{
  "d_model": 256,
  "n_head": 2,
  "head_dim": 128,
  "norm": "layernorm",
  "attn_scale": 0.0884,
  "optimizer": "laprop",
  "beta1": 0.95,
  "decay_fraction": 0.682
}
Each number is 128 + 24 x the weight over its row's rms, rounded and kept within 0 to 255. Layers, rows and columns count from 0. The size above them is the row's rms in percent of the matrix's.

# layer 4 MLP up, 2048x256, rms 0.075, rows 395-447, columns 0-63
size [ 97  94 119 101 105 112 101  94  95 103 106 111 101  94  97 105 103  99  86  98 100  97 101 100 100 103  88  92  91 102  91  95  93  99 109  98 103 105 100 100 103  99 104  98  89 100 102 103 116  92 106 105 108]
[[150 110 141 140 113 144 150 129 121 161 129 136 152 103  93 141 141 106 135 117 131 129 127 110 158 112 126  82 112 111 108 127 165  98 173 144 117 135 134 111 137 141 113 138 173 144  82  92 102  97 106 123 148 129 126 105 114 109 158 109 103 154 162 126]
 [154 107 127 140 135 157  99 110  93 147 141 141 136 132  94 135 127 124 142 106 114 135 158 121 126 123 115 106 116  99 119 127 121 140  99 118 130  92 114 117  94  81 129 152 155 157 105 114 129 137 149 128 160  77 119 108 143  85 116 123 119 147 151 151]
 [141 145 151 136 132  95 113 105 135 112  96 132 115 119 104 139 147 135  97 102  97 101 128 152 181 102 166 109 114 151 112 112 134  91 144 165 152 105 163  69 124 128 138 167 123 152  94  99 133 132 123  89 123 139 127 108 166 124 169 159 150 156 112 127]
 [149 143 127  97 134 152 119 125 127 139  85 130 132 186 115 108 116  98 166  92 127 136 145 112  97 126 148 113 111 142 137 120 123 106 156 128 137 154 142 127 153 144 136 134 118 133 135 150 153  92 151  99 104 135 139 129 108 135 116  83 123 126 106 141]
 [152  91 138 144 105 148 142 123 113 114 110 125 132 135 128 100 121 138 110 140  75 155  98  79 171 134 134 125  98 109 153 104 145 127 146 157 115 103 147 144 158 105 146 133 130 129  72 153 148 109 129 117 140 132 101 130 142 133 166 106 104 142 158 151]
 [140 119 118 129 138 127 130 124 100 139 127 174  76 141 136 126 105 125 122 123 138 147 138  95 178 156 187  96 106 145 148 165 143 105 122 176 124 120 131 133 145 131 150 109 154 147 106 145 120 109 117 117 106 141 104 121 113 158 147  91 122 118 120 139]
 [135 101 139 129 124 105 119 138  99 133 142 134 126 127 141 116 149 120 140  75 100 178 110 121  84  95 136  81 164 110 156 147 121 131  81 134 104 130 135 116 102 125 129 136 121 134 121 136 112 149 111 184 141 151 171 143 122 135 152 113 136  94 103 151]
 [124 104 156 152 146 135 138 125 159 108  84 101  91  93 115  94 107 144 174 107 150 138 150 139 104 166 158 161 127  83 153  97 164 132 121 133 149 143 153 117 147 127 125 149  96 186  87  92 137 120  82 147 122 128  87  81 122 123 153 109 159 138 135 110]
 [155 110 116 134 121 128 145 155 163 151 141 144 181 166 113  87 177 108 111  98 124 119 105 123 129 106 133 136 104 142 119 133 101 118 160 137 123 106  99 115 112 112 154 109  97 116 143 110 118 153 145  96 168 101 121 133 111 116 166 107 127 120  86 139]
 [150 169 175 114  92  98 153 104 134 101 124 141 156 159 141 112 128 137 105 148 114 138 110 136 104 117 118 119 135 165 120  86  75 130 137 133 146 107 121 109 154 126 134 152 114 121  79 120 135 100 120 148 141 141 126 141  99 111  87  83 149 124 112 137]
 [129 102 140 140 124 149 114 132 135 139 149 152 116 162  92  66 117 130 146 104 113  85 158 116 105  86 147  96  89 144 151 107 132  86 132 140 165 122 166 150 152 125 155 110 153 144 119 128 132 150 114 144 123 127 132 151 122 116 119 103 135 150 131 151]
 [142 133 154 124 150 133 151 119 101 122 148 152 158  81 116 111 167  77 131 147 137  90 118  66 157 114 133  77 113 122 143 125 127 131 124 175 141  94 102 121 112 127 118 136 129 145 105 104 134 107 135 155 164 101 157 154  93 109 140 122 155 167 112 157]
 [144 128 111 100 141 167  96  70 111 135 100 138  90 146 126  75 100 140 129 110 101 138 134 157 165 150 121 145 132 121  86  91 132 143 149 200 136 151 151 105 124 135 107  99 113 131 118 112 123 137 135 161 141 126 116 110  99 151 113 150 124 150 100 141]
 [138 131 145 131 123 128 128 148 117 121 132 131 138 182  96 138 186  88 164 111  85 157 139 156 102  94 110 111  98 133 136 145 158 133 164 148 176 127 131  82 148  93 135 161 111 160  95  93 150 129 160 101 153 130 108 155 116 193 115 130 124 108 109 115]
 [173 149 130 132 117 145 147 138 149 142 150 154  81  98 117 146 145 103 150 145 149 147 137 142 114 140 162 105 131 107 118 135  84 115 118 141 153 145 137 112 119 109 122 144 122 142 136 132 121 119 133 112 130 109 115 134 132  88  87 131 142 141 112 114]
 [155 141 135 120 147 103 125 126 140 139 146 163 112  80 138 141 117 108 162 127 133 137 122  98 154 125 157 149 132 110 148 137 136 110 112 136 167 150 113  82 116  85 136 105 150 134 137  81 172 132 125 187 141 122 111 126 142 103 137 120 126 103 132 140]
 [126 140 146  94 120 152 170 108 126 115 160 158 103 112  83 140 127 133 116 114 125 108 116 126 108 106 138 131 107 147 112 112 147 168 112 112 152 106 142 118 137 132 116 166 133 130  99 134 132 116  85 100  93 104 138 131 131 129 127 112 137 146 134 146]
 [148  84 170 135 107 130 121 112  93 159 100 149 148 146 100  95 179 129 158 114 122 139 171  95 131  79 153 147 120 114 142 119 135 111 109 121 148 121 142 121 166 113 174 149 128 136 120  82 174  48 159 130 156 153 101 102 126 131 131 123 166 116 141 133]
 [131 127 120 110 140 180 137  90 130 149 148 125 107 182 137 110 157 126 128 112 121 129 130 142 105 103 117 121 127 117 133  97 122 137 147 172 114 121 204 105 151 110 105 170 144 117 115 146 165 129 122 142 111  95 102 140 114 147 133 157 148 190 107 115]
 [134 125 137 146 145 136 143 102 127 147 135 126 116 127  83 137 134 112 149 114 153 139 145 110 170 131 158 119  57 118  97 143 127 120 207 136  72 109 140 112 144 112 135 129 128 152 128 125 153 121 148 162 122 156 160 127 134 166 143  94 122 180 166 135]
 [131 135 152 151  96 162 134  99  93 154 144 138 143 108 133 142 130 121 132 100 119 112 169 171 109 141 103 143 107 152 133 154 128 137 151 145 132 138 107 136 111 156 155 105 152 128 120 132 136 159 118 125 111 121 126 132 119 119 134 118 136 124 149 150]
 [137 112 165 115 140 114  97 128 118 174  86 149 164 123 124 107 120  91 159 111 138 110  97 118 141 122 165 136 122 139 105 139  89 106 143  97 131 137 109 151 147 119 151 121 136 144 134 128 128 119 100 105  80 137  94 116 134 205 115  92 114 141 154 188]
 [133 153 128 128 135 119 124 142 136 135 149 145 120 135 119 119 125 124 140 112 121 124  94 115 162 129 114 101 105 123 105 135 122 106 112 137 121 125 139 149 130 121 131 144  89 161  61 148 126 131 177 133  83 147 122  59 101 146  84 143 112 170 165 147]
 [119 112 102 140 118 149 128  97 139 148 116 150 101 131 158 152 124  90 133  88 145 123 114 111  99 134 196 145 142 117 148 136  96 142 120 127 118  88  94 130 156  72 119 148  64 142 151 100 165 154 147 101 101 128 108  79 125  93 137 147  95 106 149 116]
 [133 131 121 155 132 105 119 107 131 145 137 132  57 154 129 111 153 100 133 130 115 126  71 149 161 110 115 133 109 126  89 127 113 133 146 129 153 133 145  79 186 114 162 113  94 139 115 157 142 139 121 158 104 147 139 157 116 102 142 102 157 172 174  76]
 [131 109 144 139 134  86 162  83 170 172 134 114 145 140 147 142 137 136 131 108 138 117 161 129  72 111 132 142 126 102 104 109  95 135 177 185 159 118 153 117 103 134 123 112 107 136 150 143 119  93 115  90 129 165 112 111 137 130 137 151 152 101 148 155]
 [158 121 137 107  93 145 145 131  94 141 152 106 155  94 156 114 132 126 135 107  95 124 151 137  81 135 133 112  87 134 159 130 116 137 174 134 132 113 144 123 130 147 151 113 159 123 114 137 136 107 149 120 112 146 152 139 116 118 146 112 110 107 125 166]
 [141 122 110 110 157 103 138 133 183 133 121 155 159 143 119 128 136 135 187 148 130 138 131 130 147 120 165 135 117 149  79 125 134 128 141 130 147  84 139  99 144 128 126 128 141 123 107 102 125 138 128 119 118 139  84 112 131 140 151 125 168 127  77 174]
 [153 110 167 169 137 107 154 186 178 115  93 149  84 157 113 112 175 129 169 138 120 129 121  78 161 126 128 162 146 104 132  95 108 109 128 115 129 138  98 107 132 104 142 112  85 163  84  96 160 111  89 139 117 141 139  76 122 145 111 139 118 141 128 102]
 [142 101 136 117 154 158 112 139 117 145 127 126 137 138 143 135 114  94 161  85 108  63 142 111 100 106 205 102 119 140 139 113 131 152 167 128 136 118 137  98 159 145 155 107 123 134 109 102 141  93  80 114  99 140 138 108 138 128 127 115  85 127  83 109]
 [136 118 144 131 187  98 166 138 132 127 177 139 173 130 138 137 109  94 105 113 148 140 146 133 142 147 151  95 133 150 103 123  97 151 111  85 138 139 125  53  98  99 146 159 109 148 126 132 146  99 109  91 139  75 131 131 149 111 140 155 120 126  80 149]
 [164 107 140  80 119 108 108 136 130 120 144 130  90 102 150 131 143  95  99 106 133  86  99 110 189 126 139 117 127 134 113 132 154 164 129 101  73 114 100 112 127 114 134 152 153 113 137 146 127 164 148 106 114 151 143 140 136 132 141 101 113 136  80 151]
 [155  78 125 126 137 129 138 130 113 134 165 110  96 139 124 103 186 123 180 136 105 134 139 123 136  90 118 115 104  79  88 122 130  70 115 132 121  87 100  97 151 138 150  89 105 152 107 141 148 135  80  88 117 150 121 116 103  85 128 144 155  90 131  70]
 [147 151 170 153 114 107 111 110 119 104 151 139 159 133 132 118 106 110 116 104  84 116 123 154 108 116  87 130  93 119 119 150 130 146 134 141 135 130 159 125 117 147 152 105 124 154 139  99 143 153  92 131 120 134 108 131 125 132 128 122 119 143 119 105]
 [144 128 120 140 151 119  93 102 120 140 110 129 126 113 133 110 157 111 120 104 121 118 148 128 155  96 162 106 139 137 136  95 175  75 136 173 141 136 170 118 151 150 149 166 152 155 134 105 134 107  91 163 115 127  68 104 155 168 178 149 109 112 107 154]
 [137  96 142 130 149  83 130 117 148 188  98 143 122 152 140 100 159 123 100  90 151 132  91 135 172  79 129 172 129 116 106  74 131 185 205 135 148 141 135  82 144 127 150 101 130 149 104 183 162 127 155 132  99 192 128  87 116 129 115 112 147 127 123 151]
 [148 128 115 137 156 180 128 124  97 111 107 168 167 146 122 120 126 101 139 125 107  97 126 116 115 145 124 133 130  58 135 122 128 144 123 124 139 113 124 136 135 146 162 144 147 138 153  85 153  78 139 148 138 110 120 141 120 127 111 115  91 153 115 140]
 [156 125 113 140  86 122  95 114 107 142 155 132 115 120 134 131 144 106 147 155 114 160 133 138  85 129 130 102 118 124 118 138 132 153 162 105 138 146 136 141 136 122 136 125 164 142 135 125 135 122 133 101  71 165  94 141 120 149 100  89 157 140 116 100]
 [161 149 123  91 141 116 126 107 116 119 127 137 159 168 130  94 177 148 139 119  94 121 148 136 156 140 181 114 114 100 138 144  80 179 113 100 128 158 178 113 107  92 114 165 156 142 139 104 134 100 165 146 109 133 137 124 138 149 130 148 141 159 126 117]
 [142 131 133 141 143 136  79  90 140 141 111 157 137 133 121 117 143 128 188  97 109 118 166 116 107 103 142 133 133 135 128 115 111 146 157 105  93 145 130 102 179 137 119 131 163 149 146 127 130  84 112 178 132 166 129 111  99 112 144 131 149 159 101  80]
 [156  95 140 135 118 128 141 135  81 121 164 111 105 145 112 110  95 113 121 101 119 129 131 105 139 139 145 120  88 115 129 158 151 100 129 148 146 134 123 134 156 105 103 109 139 128 118 110 150 140  82 129 104 100 126 133 140 117 131 100  72  96 123 120]
 [142 128 132 162 118 150 103 141  79 100 115 156 135 145 127 114 155 114 148 130  97 133  95 105 140 116 165 157 130 141 133 163 114 109 115  96 141 134 176 110 139 132 149  97 102 155 162 134 162  99 130 132 108 176 103  90 107 119 134  93 164 159 126 136]
 [148 125 117 115 126 147 118 116  93 145 120 108 161 144 165 149 152  97 126  87 134 115 112  42 154 149 170 141 124 129 108 156 143 146 117 128 115 141 121 113 118  77 132  94 134 151 124  85 140  99 126 121 131 120 119 107 144 148 121 119 126  81 131 137]
 [138 131 126 101  98 122  78 109 140 183 110 144 134 127  74 155 153 127 179 117  69 119 110 103 135 148 128 119 143 173 133 140 152 107 112 144  88 149 131 131 156 147 155  61 111 171  64 142 109 126 134 135 158 111 123 118 136 157 126 154 128 122 101 101]
 [121 128 117  73 128 124 145 105  70 143 166 116 114 114 107 131 155 111 138 134 121 126 160 166  83 146 111 166  99 149 138 101 128 145 140 131 125 109 148 112 120 135 136 109 139 148 131 149 173  98 143 137 144 128 127 113 107 124  86 129  65  94 128 123]
 [127 127 145 127 132 118 151 111 142 132 123 134 143 157 118 107 120 123 138 106 136 128  99 114 163  91 145 142 128 110 136 131 104 120 142 140 120  73 135 118 129  96 144 130  91 131 149 123 130 126  76 129 131 131  89 148 120 148 130 109 134 109 117 133]
 [128 106 137 125 117 130 143 136 143 149 121 133 113 158 142 107 130 127 132 109 136 109 115 121 150 134 124 111 153 152 101 145 156 118 155 151 129 128 163 120 124 133 154 140 142 149 118 117 130 118 124 120  78 131 141 160 126 171 105 136 116 127 154 138]
 [134 142 158 117 148 120 141 118 133 120 108 143 165 174 130 163 123 145  93  81 124 144 158  97 131 121 186  91  88 140 124 107 152 148 116 182  98 174 150 132 130 125 151 144 140 117 104 116 157 116 141 134 154  99 126 106 127 162 101 131  98 142  68 114]
 [131 165 178 114 132 135 159 102 121 135 147 161 125 111 112 123 133  85 139 119 128 107 161  93 149 142 113 108 126 126 126 110  99 133 107 129  92 148 146 118 143  81 158 102 100 132 124 109 144 127 123 161 110 133  85 130 127  91 156 140 132 104 121 134]
 [127 139 123 118 141 121 119 140 107 154 136 153  80 103 122  88 103 118 126 113 159 113 133 133 126 114 166  93 100 112 123 138 145 135 149  83 141 119 140  98 102  80 142 155 154 147 118 114 152  95 131 146 120  92 110 104 106 140 137  66 145 150 148 123]
 [146  88 149 144 127 145 121 109 142 142 128 131 144 102  90  90 129 129 124 128 122 112 150 115  98 156 165 148  88 113 110 124 117 156 195 124 132 173 156 146 152 141 144  87 134 147 150 129 152  89 136 144 123 101 137  98  99  92 136 104 165 112 111 123]
 [154 132 163 109  78 128 122 119 155 111 152 142 109 132 150 105 162 103 106 113 120 134 148 106 167 102 133  78 101 120 118 161 122 117 144 163 138 142  80 106 129 155 129 106 152 134 117 120 119 155 141 148 143 161 109 102 114 139 112  95 106 113 141 139]
 [138  92 149 131 103 134 105 153 139 125 106 143 121 136 138  99 146 144 163 109 109 160 130 126 126  88 159 143 106 166 121 105  84 111 142 117 117  90 118 105 131 145 125 123 143 157 110 149 126 128 155 158 136 149 171 104 152 150 142  88  85 154  80  89]]
# layer 4 MLP down (transposed), 2048x256, rms 0.0693, rows 395-446, columns 0-63
size [ 99 101 121 102 104 114  95  88  93 103 106 116  99  92  99 103  97 103  78  78 103  95  98 100 101 107  84  88  86 103  92  92  95 102 109 100 101 107  98 100 103 100 104 102  81 102 103 104 117  95 105 105]
[[ 98 167 121 149 145 119 108 128 160 121 121  98 126 162 111 137 113 149 140 101  97 107 106 125 132 124 138 158 138 129 139 141 130  75 144 127 136 116 140 171 142  62 170 149 121 149 153  95 155 101 141 148 109 131 124 172 135 139  88 131 130 118 130 166]
 [148 137  91 148 131 131 144 112 141 165 180 102 120 119 142 153 141 133 147  91 122  91 122  87 106 143 113 132 130 124 117  92 102 158 118 134 148 117  72 132 127 117 140 143 116 120  82 118 107 106 150 158 149 119  73 146 147 117  99 135 138 118 116 126]
 [120 112 127 159 119 163 123 156 151 137 136 125 133 130 121 136 121 176 115 179 145 166  99 150 133 175 133 127  89 131 121 148 109 126 102 132 136 167  90 155 173 135 161 144 107 138 127 109 109 148 153  62 114 121 153 123 142 162  82 142 113 157  88 128]
 [125  96 115 128 122 139 130 119 143 162 183 122 141 164 116 139 144 136 139 144 161 107 106 148 128  70 154 147 122 121 146 113 125 157 136 109 151 151  92 143 105 142  95 190 136 129 110 161 113  72  52 130 134  83 140 112 166 164 114 132 121 119 102 134]
 [136 121  89 130 124 155 148 112 151 158 114 170 149 135 134 118 150 120 174 131 128 119 149 143 153 125 102 175 137  67 101 157 155 103  89 142 127 109 136 139 143  82 110 131 122 105 107 149 115 175 119 166  81 142 108 128 152 119 169 112 130 107  94 147]
 [119 133 108 148 154 112 110 132 114 133 117 133 105 151 164 111 143 105 124 111 125 169 145 157 150 140  87 113 107 178 127 119 105 123 141  92 181 100 154 197 122 126 130 112 152 142 162 168 115 158 106 155 123 123 122 134 143 124 131  98  98 117 116 109]
 [ 92 114 120 111 153 152  74 136 140 125 111 188 141 120 145  97 114 167 136 142 120 108  76 119 168 132 177 154 144 120 134 138 134 128 142  90  99 154 130  84 110  70 129 164 130 170 126 109  99 108 118 143 153 127 103 132 148 121 132 166 119 162 154  98]
 [137 163 112 116 138 105 136 155  92 182 162  91 156 145  91 145  70 163  97 125  81 164 161  91 123 126 119 109 131 109 130 160 116  95 120 148 141 169 140 168 105 128 170 112 112  96 127 165 125  77 156  88 112 113 135 101 141 138 109 160 157 124 133  85]
 [113 131  78 102 116  90 163 101 134 129 146 123 130 109 131 129  97 160 150 142 163 105 146 136 139 169 125 141 127 110 148 182 176 114 148 115  70 137 100 134 141 150 118 120 108 120 130 147 116 123 138 147 103 144 131 126  96 136  98 101 109 101 120 104]
 [ 85 105 110 121 120 100  92 161 101 116 131 112 106 104 146 145 138 108 152 121 151 124 142 123 126 137 177 137 124 142 130 153 108 140 110 107 146 127 123 130 119 122 127 147 155 121 137 135 118 119 113 130 184 150 147  91 160 128 117 211 103 128 119  88]
 [145 127 138 129 133 153 105 138 143 102 133  94 161 159 128 136 104 159 114 141  97 103 128 146 141 153 138  71 114 166  83 103 109 126 138 105  98 120 105 157 156 101 120 136 156 129 158 180 125 181 128 106 122 185 126 157 126 130 119 150  95 142 107 116]
 [135 163 125 133 142 124 113 143 115 118 139 112 136 176 119 133 128  84 107 134 157 122 133 101 121 174 115 138 114 112  88 146 129 105 131 129 154 103 103  95 128 105 131  86 125 123  95  97 164 110 145 118 122  69 132 130 113 116 157 137 122 152 108 156]
 [105 168 135 136 122 130 138 123 158 146 120 144 139 134 116 133 112 126 116 143 134 123 137 113 100  86 130 114 118 175 162 128 115  84 124 128 123 162 104 137 103 125 125 128 159  72 167 156  82  62 163  82  84 165 133 134 149 125 146 126 125 170  79 137]
 [164 116 152 134  79 143 151 102 150 115 123 139 204 131 184 122 102 107 144 107 129 139 130 131 164 101  97 150 102 172 158 129 138  92 156 157  94 156 144 121 101 141 165 126 145  92 190 149 139 140 116 145 130 122 136 123 125 136 131 127 152 140 126 148]
 [ 78 112 111 125 145 109 134 132 133 103 124 104 122 129 142 135 125 154 141 130  90 121 135 127 108 143 150 141 150 114 115 146  97 127 126 167 138 123 135 115 132 128 121 137  97 130 122  72 157 103 129 148 120 162 132 130 148 144 126 188 135 116 105 134]
 [ 92 138 143 141 150  98  78 142 111  90 115 118 121 164  93  99 138 105 125 117 101 135  99 132 130 116 102  82 122  97 118 141 128  98  88 110 168 128 158 150 179 152 125  86 120 124 146 101 159 114 129 110 150 120 109 100 112 125 134 138 123 133 116 111]
 [ 85 126 126 145 125 128  87 153 123 110 117 117  98 110 132  92 143 144 112 118 117 167 124 114 120 145  65 118 135 126 109 104  82 107 115 130 113 159 125 149 154 118 157 144 141 132 144 129 131 151 108 100 156 140 142 125 169  99 152 162 113 100 153  74]
 [109 127 139 150 107 126 166 144 109 138 138 101 143 147  97 101  88 126 126 133 113 176 128 127  98 137 112 141 174 136 147 179 128  99 127 114 105 122 101 141 135 158 129 116 132  95  89 129 188 142 110 104 139 113 113 132 114 104 113  92 116 117 112 120]
 [ 77 145  90 144 145 101 135 124  80 123 112 124 145 133 142 138  89 131 108 138 137 124 125 136 123 189 175 128 130 159 116 124 132 101 164 139  96  90 115 162  94 144 135 128 141  44  81 129 155 104  87 132 116 119  96 109 105 150  76 142 119 122 158 112]
 [107 124  60 112 106  76 194 115  97 113 183 139 104 127 163 117 112 121 127 152 177 145 162 115 143 158 142  89  99 154 135 130 115 115 100 122 170 115 127 117 118  97 124 132 112 149 112 129 124 100 111 145 128 164 132 113 139 140 117 117 151 128 145 126]
 [ 98 193 146 125 134 136 140 126 111 123 120 135 129  86 121 165 121 119 149  96 118  90 122 143 128 135 112 117  99 117 124 146 111 154 140 135 133 106 109  89 108 146 124 118 111  81 145 130 120 153 167 134 133 175 137 185 155 124 163 168 104 124 110 186]
 [ 96 107  75 116 145 117 175 108 163  91 192 117 185  83 118 108  95 152 143  87 142 137 169 159 113 109 128 109 154 133 131 103  96 102 118 122 124 118 128 110 128 148 130  85 113 107 142 109  80 149 137 145 159 135 140 161 166 117  91 166 122 145 132 153]
 [122  83 122 105 122 114 132 135 160 131 128 165 155 149  90 118 103 148 176  95  78 110 161 124 122 113 141 149 108 120 115 127 133 152  97 116  96 136 152 130 123  98 118  78 152 164 163 125 165 119 118 119 125 148 104 137 136 127 143 149 173 131 133 127]
 [145 118 130 125 113 108 135 106 119 133 134 127 108 131 171 133 112 137 109 147 124 144 105  69  70 110  89 121 152 155  96 162  83 145 143 170 125 167 122 131  97 133  94 171 174 129 109 117 137 138 161 138 157  89 127 125 169 148 143 143 133 114 123 119]
 [134 101  97 127 128 142  87 119  85 132 134 172 123 164 167 133 154 111 134 152 151 137 181 159 114 113 134 118 159 142 131 143 107 147 126 114 139 130 122 123 123 104 101 140 139 110 127 143 136 138 113 107 100 114 120 110 123  76 162  67 132 148 158  78]
 [101 142 148 149 117 102 141 117 137 139 120  96 110 122 127 115 105 120 129 185 142 159 105 161 158 144 113 150 144  93 161 146 162  79 114 170 101 153 114 117  91 122 115 142 157 123 133 149 107 119 128 142 113 110  69 136 141 105 125 147 146 149 142 165]
 [102 130 115 124 110  72 129 157 172 124 133 145 126 156  90  86 121 172  88 171  94 152 134 146 161 113 112 109 102 151 136 154 148 114 132 119 176 130 131 130 132 155 129 149 159  83  79 115 155 143  94 126 144  92 116 128 118  91 117 155 109  92 127 130]
 [133 137 139 163  91 142 118 123 144 121  99 118  70  86 128 136  85 139 118 115 149 101 118 120 162 141 126  72 111 149 161 129 133 129 117 111  78 107 129 142 152 142 117 154 140 131 113 129 151 126  99 123 129 146 151 182  98 157 105 117 132 122 129 142]
 [120 162  89 114 156 143 144  74 110  88 154 120 160 105 137 109  75 128  96 135 101 123 108 127 111 117  74 169 174 108 154 154 115 111 129 162 109 127 107 143 159 122 128 111 128 101  93 154 133 133 173 152 150 122 142 133 109 173 113 162 141 124 152 150]
 [142 135 123 144 137  92 139 119 174 137 138 157 120 146 112 171 158  76 153 105 135 132  88 109 134 143 101 124 172 113  87 114 168 129 112 142 113 122 131 119 147 147 127 113  90 160 115 104 120 146  54 172 105  89 136 126 123 155 101 127 154 123 104 139]
 [128  98 116 143 130 148 111 112 136 110 127 134 139 121 114 133 113 137 119 108 142  97 133 115 116 130 144 134 162 101 137 136 122 123 165 183  99 134 147 110 143  96 102 109 130 151 102 117 115 148 185 110 127 186 131 134 130 140 116 109 135 141 139 155]
 [ 92 146  99 146  98 163 173 132 116 141 149 122 170 135  87 138 133 156 161 149 165  81 117 127 114 146 102 112  68 146 127 108 143 132 146 108  78 127 165 140 141 124 153 111 119  71 146 111 130 144 142 101 122 144 134 150 152 114 106 140 158 106 140 118]
 [100 138 103 107 129 149 129 142 125 156 135 101 146 131 147 103 113 181 180  90 138 125 136  93 104 113 100 120 110 191 159 100 171 150 107 118 110 111 132 122 119 167 130 101 126  95 145 145 128 135 118 126 122 128 120 185 111 142 103 101 146 102 155  82]
 [153 154 114 141 109 105 150 149 120 192 138 140 130 100 136 170 135 133 126 143 168 100 129 113 108  90 150 125 152 102 140 151  84 117 134 150  93 153 113 118 131 126 127 133  96 138 129 136 117 135 128 148 173 110 130 117  96 119 128 112 131  65 111 148]
 [119 124 145 154 152 117 127 105 116 117 151 156 101 116 158 103 132 105 139 138 155 123 130 160 120 148 171 111 145 176 128 103 131 136 124 123 144 137 142 111 142 111 103 151 136 108 134 112 108 127 150  69 108 112 109 149 109 130 141 114 112 136 144 116]
 [129 126  62 130 119 129 102 114 110 135 147  73 120 155 119 158 158 136 163 175 136 139 153 107 135 116 157 126 118 144 154 135 106 117 116 122 101 161  71 139 146 106 111 110 115 129 143 135 130 137 132 154  72 114 130 161 157 144 141 127  79 127 128 127]
 [151 162 124 104 126 141 134 151 111  96 144 106 127 104 117 112 111 147 146 138 122 134 148  87 121 120 105 109 127 132 125 140 130 172 136 142  99 153 150 166 143 159 158  86  99 100 124 123  63 123 122 141  97  99 120 142 111 144  76 119 121 103 134 164]
 [114 133 137 105 114 182 127  94 142 146 121  97 175  60 116 131 116  79 136 102 107 164  92 132 110 147 141 134 168 103 140 134 130 154 111 165  74 127 121 101 134 141 153 119 134 141 145 135 126 161 131 151  95 146 115 162 135 172 118 159 121 108  85  94]
 [ 96  83 111 172 123 155 148 124 149 117 136 127 119 105 134 134 148 109 110 119 111 135 143 151  80 126  91 137 137  95 151 133  89 123 122 185 138 127 154  76 104  85 123 140 112 146  93 131 108 130 142 123 131 132 127 105 155 140 154 169 162 129 118 141]
 [ 79 113 145 171 157 111 132 148 150 115 137 119 100 113 111  97 109 144 136  94 124 125 141 108  90 151  97  97 115 140 113 142 123 142 144  96 157 184  99 112 140  94 114 150  91 101 143 167 139 123 163 142 118 140 108 113 140 118 101 116 121  95 112 133]
 [ 95 118 138 126 156 104 141 120 145 102 136 117 108 159 141  89 138 130 127 131 118 139 129 133 147 112 149  91 129 139 142 128 124 110 135 128 145 125 121 104 142 125 139 111 103 154 125 142 142 152 143  96 149 132  77  98 133 100  99 159 138 119 137 138]
 [ 73 138 106 138 164 114 113 155 117 106 178 147 125 140 105 131 133 136 114 106 128 113 112 145  95 154 144 130 127 126  93 159 149 161 126  96 131 120 117 102 112 102 113 129  97  84 143 118 143 108 109 132 125  94 115 101 129  98 105  77  84 116 134 115]
 [113 113 127 176 161 120 143 151 152 115 166 107 122 153 165  95 164 148 136 172 119 109 143 116 132 145 141 122 126 153 122  89  99 142 104 159 133 132 139 127  68 148 134 119 161  96 138 164  49 134 113 116 102 138 145 133 139 160 144 141 104 123 105 137]
 [126 114 131 144 131 111 118 153  71 140 146 135 145 126 152 112  91 155 110 148 162  85 152 153 120 166 155 145  98 120  99 128  58 132 131 138 121 122 120 122 108 109 147 104 145 125 106 128 129 123 107 106  62  93 131 133 124 153 122 107 151 117 104  99]
 [107 116 141 101  92 137 100 134 142 129 101 132 169  70  89 119 117 115 134 126 129 118  88 111 138 121 130 106 154 100 106 138 107 115 130 157 125 131 102 114 101 153 142 135  94  76 102 111 144 129 168 137 140 129 123 151 108 150 120 122 164 156 123 141]
 [106 100 137 131 130 146 130 140 101 153 105 120 159 169 149 140 131 132 126 131 131 108 146  76 146  97 113 146 125 134 102 124 151 119 121 133 102 123 141 104 104 103 137  79 111 122 155 168 156 111 122 101 125 147  91 102 140 205 154 103 171 138  95 156]
 [111 140 117 136 120 152 115 139 146 167 161 132 136 103 121 134 116 102 101 122  75 132 103  86  97 124 114 158 125  92 130 116 125 134 135 104 130 116 121 126  73  99 134 112 134 124 166 178 110 123 145 137 147 152  39 195  92 138 145 103 112 123 109 128]
 [155 168 153  91 113 130 129 128 137 126 125 146 140 144 133 123 139 182 122 149  75 113 123 128 143 115 118 134 131 133 118 123 115 159 177  88 129 134 185  83 142 125 111 123  96 133 135 130  93 102 118 140 113 153 125 124 114 183  98  84 124 118 131 133]
 [114 119 113 140 131  94 119 135 110  84 126 151 119 119 107 144 119 135 127 102 120 170 136 105 178 166 117 138 121 134 144 135 106  77 125 135 100 147 139 118 127 146  73 154 168 103  99 145 100 140 135 114 114 140 118 139 161  84  94 138 142 125 125 123]
 [109  99 148 115  91 144 149 119 146  95 116 134 138 164 161 122 109  89 159 120 128 136 137 163  65 120 129 126 133 118 112 128  85 118  80 126 126 125 142  94 131 159 114 133 153 134 120 131 137 121 118 108 122 164 127 150  99 108 121 145 128  96 143 132]
 [ 81 142 123 129 111 134 149 102 124 115 103 107 142 175 179 168 155 130 100 155 134 154 114 151 130 154 117 155 113 133  81 106 121 127 154 139 119 123  84 124 136 175 182 113 112 139 120 176 165 143 119 134 143 114 156 121  95 139 111 124 128 106 166 137]
 [116 153 134 145 140  88 159 119 130 151 114  88 108 111 105 133 133 176 150 108 144 116  71 136 172 156 132 141 151 146 136 149 143 118 110  97 124 156 105 123 105  89 164 124 110 133  94 140 119 111 107  72 116 116 142  87 175 114 120  98  99 171 138  94]]